{"norm_place": "pre", "positions": "rope", "qk_norm": true, "warmup_steps": 405, "seq_len": 2048}
Each number is 500 + 40 x the weight over its row's rms, rounded and kept within 0 to 999. Layers, rows and columns count from 0. Numbers have three digits each. The size before them is the row's rms in percent of the matrix's.

# layer 9 MLP up, 3072x768, rms 0.0466, rows 3054-3071, columns 576-767
091:491545556565432508520507498490532488496451477483500433493494501442521493554541490485472467526536550476530523518429459485425502483461488494460506463484546461501593434412465519484530477491492520465479478484540446477524471516464598514538532455542495531522488430559531588589430483509496498505488549502507483462500528503550497477527539551513545560466392488432464482558475516461422442534444483504423495457485462447523546455514504515480526470480523458517509465505548522491464527478469492475469528518494462524474493549491603554498484482444544445494462531464485433505532486412577489433
108:560455548487526513480482531548492552462502471528513484507531554509493440513477510542555515461460417495446473441521528495447498513490507488474505524467477499513481492449496522496477511507499521509534471468507512483517461494522463492489550524544568534528461576495493582479499426399507501440554497489438486493482491483427570495488506551500486501499430502476528525503527528491480586559470429466478470513549461570493460539551529502523471490538488488448492546456480433565467542452457625464476550498516512539466464518558484483480465465422485500381522523480440507522475563533495470493
106:471456550522515511507518465542534533561550485477452502473472565457450514491465496495512514487473523487487513531510589403545493504503527492550483470454504503464488533490481478461460512438463474526565541515416458480436470461396492475563504503460487490518542477496497516574540453498518485464529514523471560475501502441497469515577476533498472515531563489531529453487431492632475527547458460501498570533498481466529551465443459480518525458487584467455542541401444522449551487527484433538523544537521577538546521538453506494402544513507488524573508470542498484521498453431532533574
096:508525489443537520532506452596492412493470498482557528367536467482495523554468459534475553515509479567467502517543485565532481504411506503499572463520508512530544472507462551526476494497471496566478473554457490471434551571589478413453573471449470500497497538472538543500517471574509500469496514543497498532465457530443526414498439478491510482498481441513482505590506535493529507563485504432469423485496446518432454486543431488508534528525474438563563504556489553526476511507474521438508503439501489452466515524474557450591493515446500496510515465507497469510540512475492493471
096:428549537487478538516495543520455453572563481569479486506467412485450430484510486522500516507500507549528459440526442529557537511506472495561511532537468528513474547498526504448540449480441428516462531511516535453475501443477502515421502560465551444538480496601496578451472541464550455504484534518535516524431420452453488463549522484431448467517482500574599538537478525550494519469441485490522386475570485468543454543582467448514521468489554545543501515450441476550419437502567477470540459549518520455517542620437507498512603497502542538513429571540533513459485526491504521528
101:464505372486495508471487528607504512496550436537520485498515528493543517546506506464485469507473520427470472478541498519524438487454459447499509469454502511505559465518505492516479532493467506465478497546440493478470451579486610508504471498464483483495481581438392480403484536488507498508477466466422451538508507489439546508473506429517500464548483401445619524512500595464470510491522501499509475563471461571474534551525504497449533509509491547559454527569501477514566544523508538467526425504502489441516537496520432551458534468506474438513482523515529574421483512529517494434
104:487527516487454530538500463484521525470471456538557472470493475528490531567489533444502515472538491519446531453598492467477475517483466494555572491508490522475443509442463450494489464389416463479521480499535492463539464536507494490516505517488517510496522542508514502544479517480483478450478501544510498460568498508436493509531451538431478490500495521557467546541501528552421447519471421482545429526537466549543520536516475449431485403486510563520557601537463494515531521484551514495491475550461491597518452503504524500432498516522548519500528437516487553444491474458465446431
103:463543547478480469497492513491453564439441449444537554452480538488503497490501412535529517396475535528484493450544483584479511483558514521577470525579523503534525553487558570546413535470480541504556551507430452544487477470482461494543489430531536472442496477503457473543470476416529460493520508467493473524461443503439513498589513509514455569488516433444533485514488517592453453520486579419530469507457483500565478515445467483474540474469523495482512534538540460531535454471409491510523487500538447525511452559523556513501517387487564440542497540540460513518510536484463490517
108:460543498508440487509453492463517510522522516496494507477544500489539460529512464496509485480415534549495540515547575538474491546547566511504403512551486453462482492481496536490456516434525512516456445564549483461514480515496463504460499516531506478506528528489437479442554516483515507453509500498510539493485479510465535527537566520446534457493381555515550379510425510507484483511522449482440450519501462552452483416531390387453550526504508548506472527527455514535462510491490506515482539501516452452462515512561497526516460535539459579463504501541487507444456556448477526531
087:525506482556541551508539480466551524554537471500545478550469554525446566533471448481517507467535451471489486527491535548465479424490516461465507427543489535443545506475493529517485534507467592466529490466480486535514516541444471463498512533545438489513497467494441477490556498520515532537509445530506544534515490533534446501515537493490560492504499480498503469494427529468490487456468556594577471532566503561515538495480470435457525514484493516506573561532427515448567492574425499468483521561534462479473463522504453538539503393499536512493404506564536501499555531490493464566
096:476514548520532481540506472508509437522449514476473459511430528547548588550498474506493454528534501536530502526519569520515475510418483490496519491509532533484497536474489492529458462453538477480442456448512429461516543488550543416434450579479434554510446527536419537493473493533571488441513552476522491504533487471495491537546490480536419568469416438588407513482498514555392550457483503552622562604522528498457515444555487530544497432566494535483487477499514529474509550586556536488505466483527532538492439470469475548536490488562509526499507503510464529549407450497558454549
097:448476481434522498433494475518528513498531504424477532544446518518526536535484525451479548489472567450527489516520489498509501495509464489513558449452494549539573536516521469416503557517488534497500489513503483490484450518467484452433490478578499548474474370530527476526422471539540491436497515491423473430530544436507506422522434546510460494509433516444566509481484491466510549506499516502441474568503521460412479526552584487561517484455457532451471586470485519518458499530556521499527529519573513482457512503480471505509506495473548531509493536469515454538486546546518473508
100:458510521555548528472511537520482435497477527484520468466609487528536467550512530492533439506482514485470517482431484612531455489473513567524518484459561527565466456426483520522562519563502548549503516571534504529451463488514489496493490545520499428517511448524478565532537558434506523542498555594528406538500509526443538502542545453430472514475454492454512481415444526563468521478420565484486465458521479528430478556559515490484498519529565539540525524616449492543489505520477381579478511443487512457519521470452453493451500478485456548521414520513485467510531483552455398511
108:527518549589463459470439479556539554556494509615499545405517476489494596494484610489510473528525578480557475528514505494541467524509513452456537477527508504478485479524509483476517500471505491457500498414476459451448450486483506506494478439557496507502472417449436509470472495451504510444604471399442492497477452472456515454581490582546455489444450510507509491530485515583499431435500452555483462467532465480544511443445465519468540549521489422419594487568545417459526491547467468504587538543502514523524444489481506476497517472471582566505426497520430496536566463532523521454
106:573506550549555574452543487494466509420500498504478529475474488510565530486509508518518434501459471554544419474516564556479439413490584586539504544573528499499552508457579532518459424525557486448516519506525532480574434546515540487462487460597475486591513519509525667462467425493514468479500467511562454483501561481532514542585486505488450505442497483557495466529482445571488474544474525459488471521500445603508469526520497585462448528459520469449514466479514485505490433495463472517489478538568604568447495529505489531507510504371489528528536521478522481504436495570516487572
096:498470474541475502568468492540534573557562504444510554492552513420452500585525539482483512527469496479511456518400539524513460465500481542466516517520503503503427521493498488505534500517508474469527472541486478488479514499522548468529512513574507410497530492462501493486416453500511511456470485440404556533513497407462490446499431539452449536435505478506493532468463535541468475528554428447548459590521542562513468581471488476535537451485535512456486446484486451484500592550521509510484518543538529456458512491522482492471541506572475484509432470492449554545519550500551526500
102:448521480537484549483516433526528532458573549576467507484558518543495473550573485465456506431510508525483467554500590581564472451447463543521498474450496518527499460516523429536421487535547506456479476560457563523491499520525549482552508484549523522492529505542471560541515446539500511509449533503515462514500589533439575484519492425511554479540512496541455487514467541464500487439488587510528486510440485498501530545543485503567469545490525530452510510453472476503508493518484465527510447502502534566493534505511502541442532514529479558533456484584477533475518481459539417462
086:499540502530566472526461438426510454533597496466538532479524525471508543557461432536429424470530502461469490459503495462499443476496491465559552496515484500509449470491464522483481498537612470524558553472469454500538519488548519466475497491487507426566529526535472491543520457509490503504460450412472537545503554431558539547479515535485459533543485520542475415477445518523484484496419480468545497649434488490481519532530481459534496454465488533489573536563436470435508476492480439485449516532550432497456494474420519530474538442541579512516449483477526536490498508502509498467
# layer 9 MLP down (transposed), 3072x768, rms 0.0407, rows 3054-3071, columns 576-767
091:481469483441545462498459535515433529450578445477472498528493486421459523540470587526480427515541543545516516512506536514515531593504465481453474522467496539502502538523514460538492532486459484442442526525426499497498500503478461489495512557436511489481503479466515517503466490552522474469485515506502535513511491542531457517468482518482502603495538444489404493562476521439521458464467515472486507575534526490491420599483521514445472502462487497471535324515508538513517435510510465486477468456495474497530540501506449492494467482544499505543478480535497561506494502480495544573
107:522449483485504441498479481529532510461485507534566528499598430475480437472483441566443457470537475471478561488575399469562531516534541500450498535540468489491448547503535487479493494467561531547566528492517464535487449445450487457501572499483492458508471455481549537504525432463400456522454503483533617551481543420493564483466493494482478428467536536431512478385465516490474446508416492614565506573484554556500473461515526413476522455491495458511534434551549478436494538485566561561472482486502518493491482512449548490526403578501531490468477482554466470492493468522503495460
108:459544502459595522494480442502563511451503507508444489527568496567525503527517508515529480528488566511550462535505521517529585504520424453528498543490570501531561515486452510496466518458468500465499518458488436453503482462502543508488506527432505522550536521558507519489670506479546546489521554527497474453503439521487557546482455535438395579486536494444526508542464505564487483524500413432518429558458549447469564455542449498416509543516481494482505478585553533508498518510556420503456501471479474466480493385536485505576550483557564466506526479548526447447510507526522482434
094:547374546508495498468517545493476554448446515487444456520470470520488483512534477596489556421497562489528520487466499516470448511568482474512480504487505446552530494467528483411499516503556522522480481510559443576501438479462511515425466486498567521402451447522506475460410464503495556494457540509476470521547503484466436470568544594538487482508451517501544527488490508520489485477523485600495522478486413568467510506528480501552508418537543424457528497431488530485497514498541520448552473563537489541515503531502494445498514480516438443538499531493480472533464475418533496521
097:614517511431520565487500504527506493494429461446538499426553577520469545554561483531379514510393456504550527476553523474502426478451466507515471539487469497502450490445532483548471555525501531456412469441436473577491509529480506533512483516535520503510533590486534533475488482485528496564513459428476451526479546518485423561473526462488528542488493522507520506420508533475508478466521546462507551538525454549434520509600445565469468490523482472540466525513477488496525528529480542534470527519434457494419512508537511530551475592480514506510539470468503502443474529496447442506
103:514506443463534535474492529485463588504505498512476551543460450514493508529501458580521456564582530565480511565530518510493570476488467508460495536498534516575452516515493399533497518444515510540506515509437410510523505521507383563524489530528554451542525541511572525505532469499512535487526514453425573429517469474503433479515518448542496530418505477517498474462536495483463475527471518463496456515509520526447462556534473473475490500458501532531479449557526522537529506448548516548520509432537512582486484483528419534498491474469543505553520515534523472505469506608483564501
106:475422506561503473508516458517462466466521482472505503504451534489508396476463545479446538517520443512508514541464527490551473482427518515486487516480523534542513488591524483440469472503488560470623501559492508500525481552454446461481516500541522468496511493481552509457486392468515489493549501469448468523555545475473517464502456481505512581506514498555486447485455504470420480445542551470497607450549487454447538481537494415437499514472470521526443544544553470468487508413542492502534477498468625429480486511576443469464453481557583499549471504488542538453479401561511554528
105:467492462499530555509491525569493470453541511502485464416455426535422471480468523450537554524432492443450509586538515484531459528488515501519528502404510549519498477468472541598487497504487525511537473401479576570576578582473537547445471557443551527420458545418486499489483515433511510489523436501499588444557585511533508402491488403486531509487455494512515485490528450525460523492497489459515520423457463548478471476517475438434489401427414450459432473526475476501488476483497512517488549513500616492472470464590527428486516525494511501505539467499414506464415458450473529517
106:521488519480489463471456453462502529511452523460507470462541459517498495492453486569455549447509447511404477503458470455546526457441514457608440472523544500430463526525512444514544530436516519477466438472506508532574525556443562552440513536501498453402525496446480440450496462532499481442532487514467465489521477499441473523492493521502483445481447515547517532558516486523542463481517404498519521478471485505494590507516518530491496548533386513508503479432460490502478509477553502428483493496522546481522487470519530579427521523434515508514570436537462513492495517510461468495
088:492462506530508525495501497487461496495497585515508495552481498497470528443486445465436488506494485512530554497444556494497475547479482562485462467502466452470514522480473535513468461465448513451468515442571440526580480398514524504466476458455501459454543524531533520449544510483461425499436528469548460482507505472505481507544527491485493521506473540510458470483506505491523462524444511528469528513482485499501503536538531496394582417535524440511487528479459471499510488453545497528529558460545553493518389517577504475503533497516521471550577561476529399529526507504569452496
099:507554435478491503510461454475537567527481481521512478510447499532466470485532468581532544506540430605437526512523532445457557494552442488499425511511501518484557561507521493437465482463488500523472528424450522485448490519514502436531521589516521535495505484446476499530494457470453507431471448460499475539465511482505498502556450499531564506465499454582497514555490481470545507491521526499534496476507482515479506467422539470537426477448524511416540492502510499537466537532492530516514444532512470454526455603441554392519543453491509486415530476509450493499452467485523562622
098:569522474467435536537467603532502510461550558468539469523474515509497493407550487437407573489537473468442428485497559404406550503548494538494458484492542514487587536436506525518535442489507556533480511500505571487452520584504529452459457516534431491472496517464477443488543522546540519481454519474451558565542510443559460454506527517514493427444455474439405560533552512499431513531515548488465554535527526538445490447482484486578511510489456447509485498481512444558518493577492523478618449487467478490525502500521531492534491495521506522497508504469455536509480501544475560563
095:544526529521447490507513496487519458437498464473487558509496469484506531432518481467532525469492530525479511562578530507488467529517519513493478462531477526489492539477491506485511470523460612440518494461494495529494441499472514467490480506453462503453520542489527488511490517564530494585468519478489468486453514452508541535452506464494504504503522463531470530480510441502523504491590563535541526499518563501426574441459513589516503482484513470563484509431515522445476488455517551460517515545572508550489468480494543539499483511445489534527447458486526479527501478479532484462
106:465484448456420477448418509552446456458557514428516543528532472497534518497477500577520460482549508515491460439529483490495480511441519484483550444498539493566504543580447508459424424581504473489467479478488516554502533486445493596493443519521557513485494532487496418420476507472578575462547558613518465445491480471456552471510524502423512493491512500478600483498506509529555509507550494458561572477481530526422547511444465502458459489469472521518472597479504454514553479516490493486501490536551537473606525554476455533497510509487531500462539497534602466503534477555418541472
106:550494489495529561480492463500460535537492409509516495566546480529522467536500409451427464490519441494456458517558466471548428490491537459449480495461529417470526490475537556554497454558566520417556440432457541586555437503543491467471516527481513518531439513486566551522557449459476540473453456570503457570554558549532495485446502496421479515528506506491510527544522489554430446448539466428486493474558497486522453504485507505555490528508460533501470392538536522488434542441465452564593470535531492466462473498481529425584552572435541454549529594495496467474442467528473565526
094:521510441523571452553465524472462563489550515534488467509452529488439419490528502430541499491483508515474510486509492552511461543418495474464544549428502554536453570501470543554506552560449591483472543520541458484423492601503469459538416474451518487489531449513450497538514540519557560504504511533480507474461507488556485428457452487509456520500519513513563500465478508551495589519522445483527572540473406511504448603475486515532521501510508456526456453474525469490450550586498490458442519512536457468465635509503529479517538405533481502482483513529468494490442486501531472498
103:483463489496553549516485506464457495518463511478475559480536505447610473524431471462515431512508505471484585510484489481430514519528550482511448386414403500535506469503534481533529467597468448499506511488487520537517514484493467435474462494534425478564475531473547440516523485571515502505493398485516526579573496389497558446534476536409488456509472496481529456530508485506571445493524415508483532448484603559572505526465495497494443554438530477550541498525448514568446437565556540521439529507595558504484481461476484494462523541455476461482500552526527493581539515500563531582
090:490512447494509534544467428451423519522531533505578523505495552425503500549477470505490482521493471507522509537490520563460475450525455491539531439508492448557517479525461508463523562505481474490540504527525523536525474499558459508497455493452454533426483475467479538493457520540548521463504503470525525562509507486488513486537483493527481502519530517478470470395475464489477469508522487549480541517450506480510444517563532504486516519523506436538510503486539475482507495498546468498466512536494440537430506524459565466489463507485438475520424504552542528460489465529499489536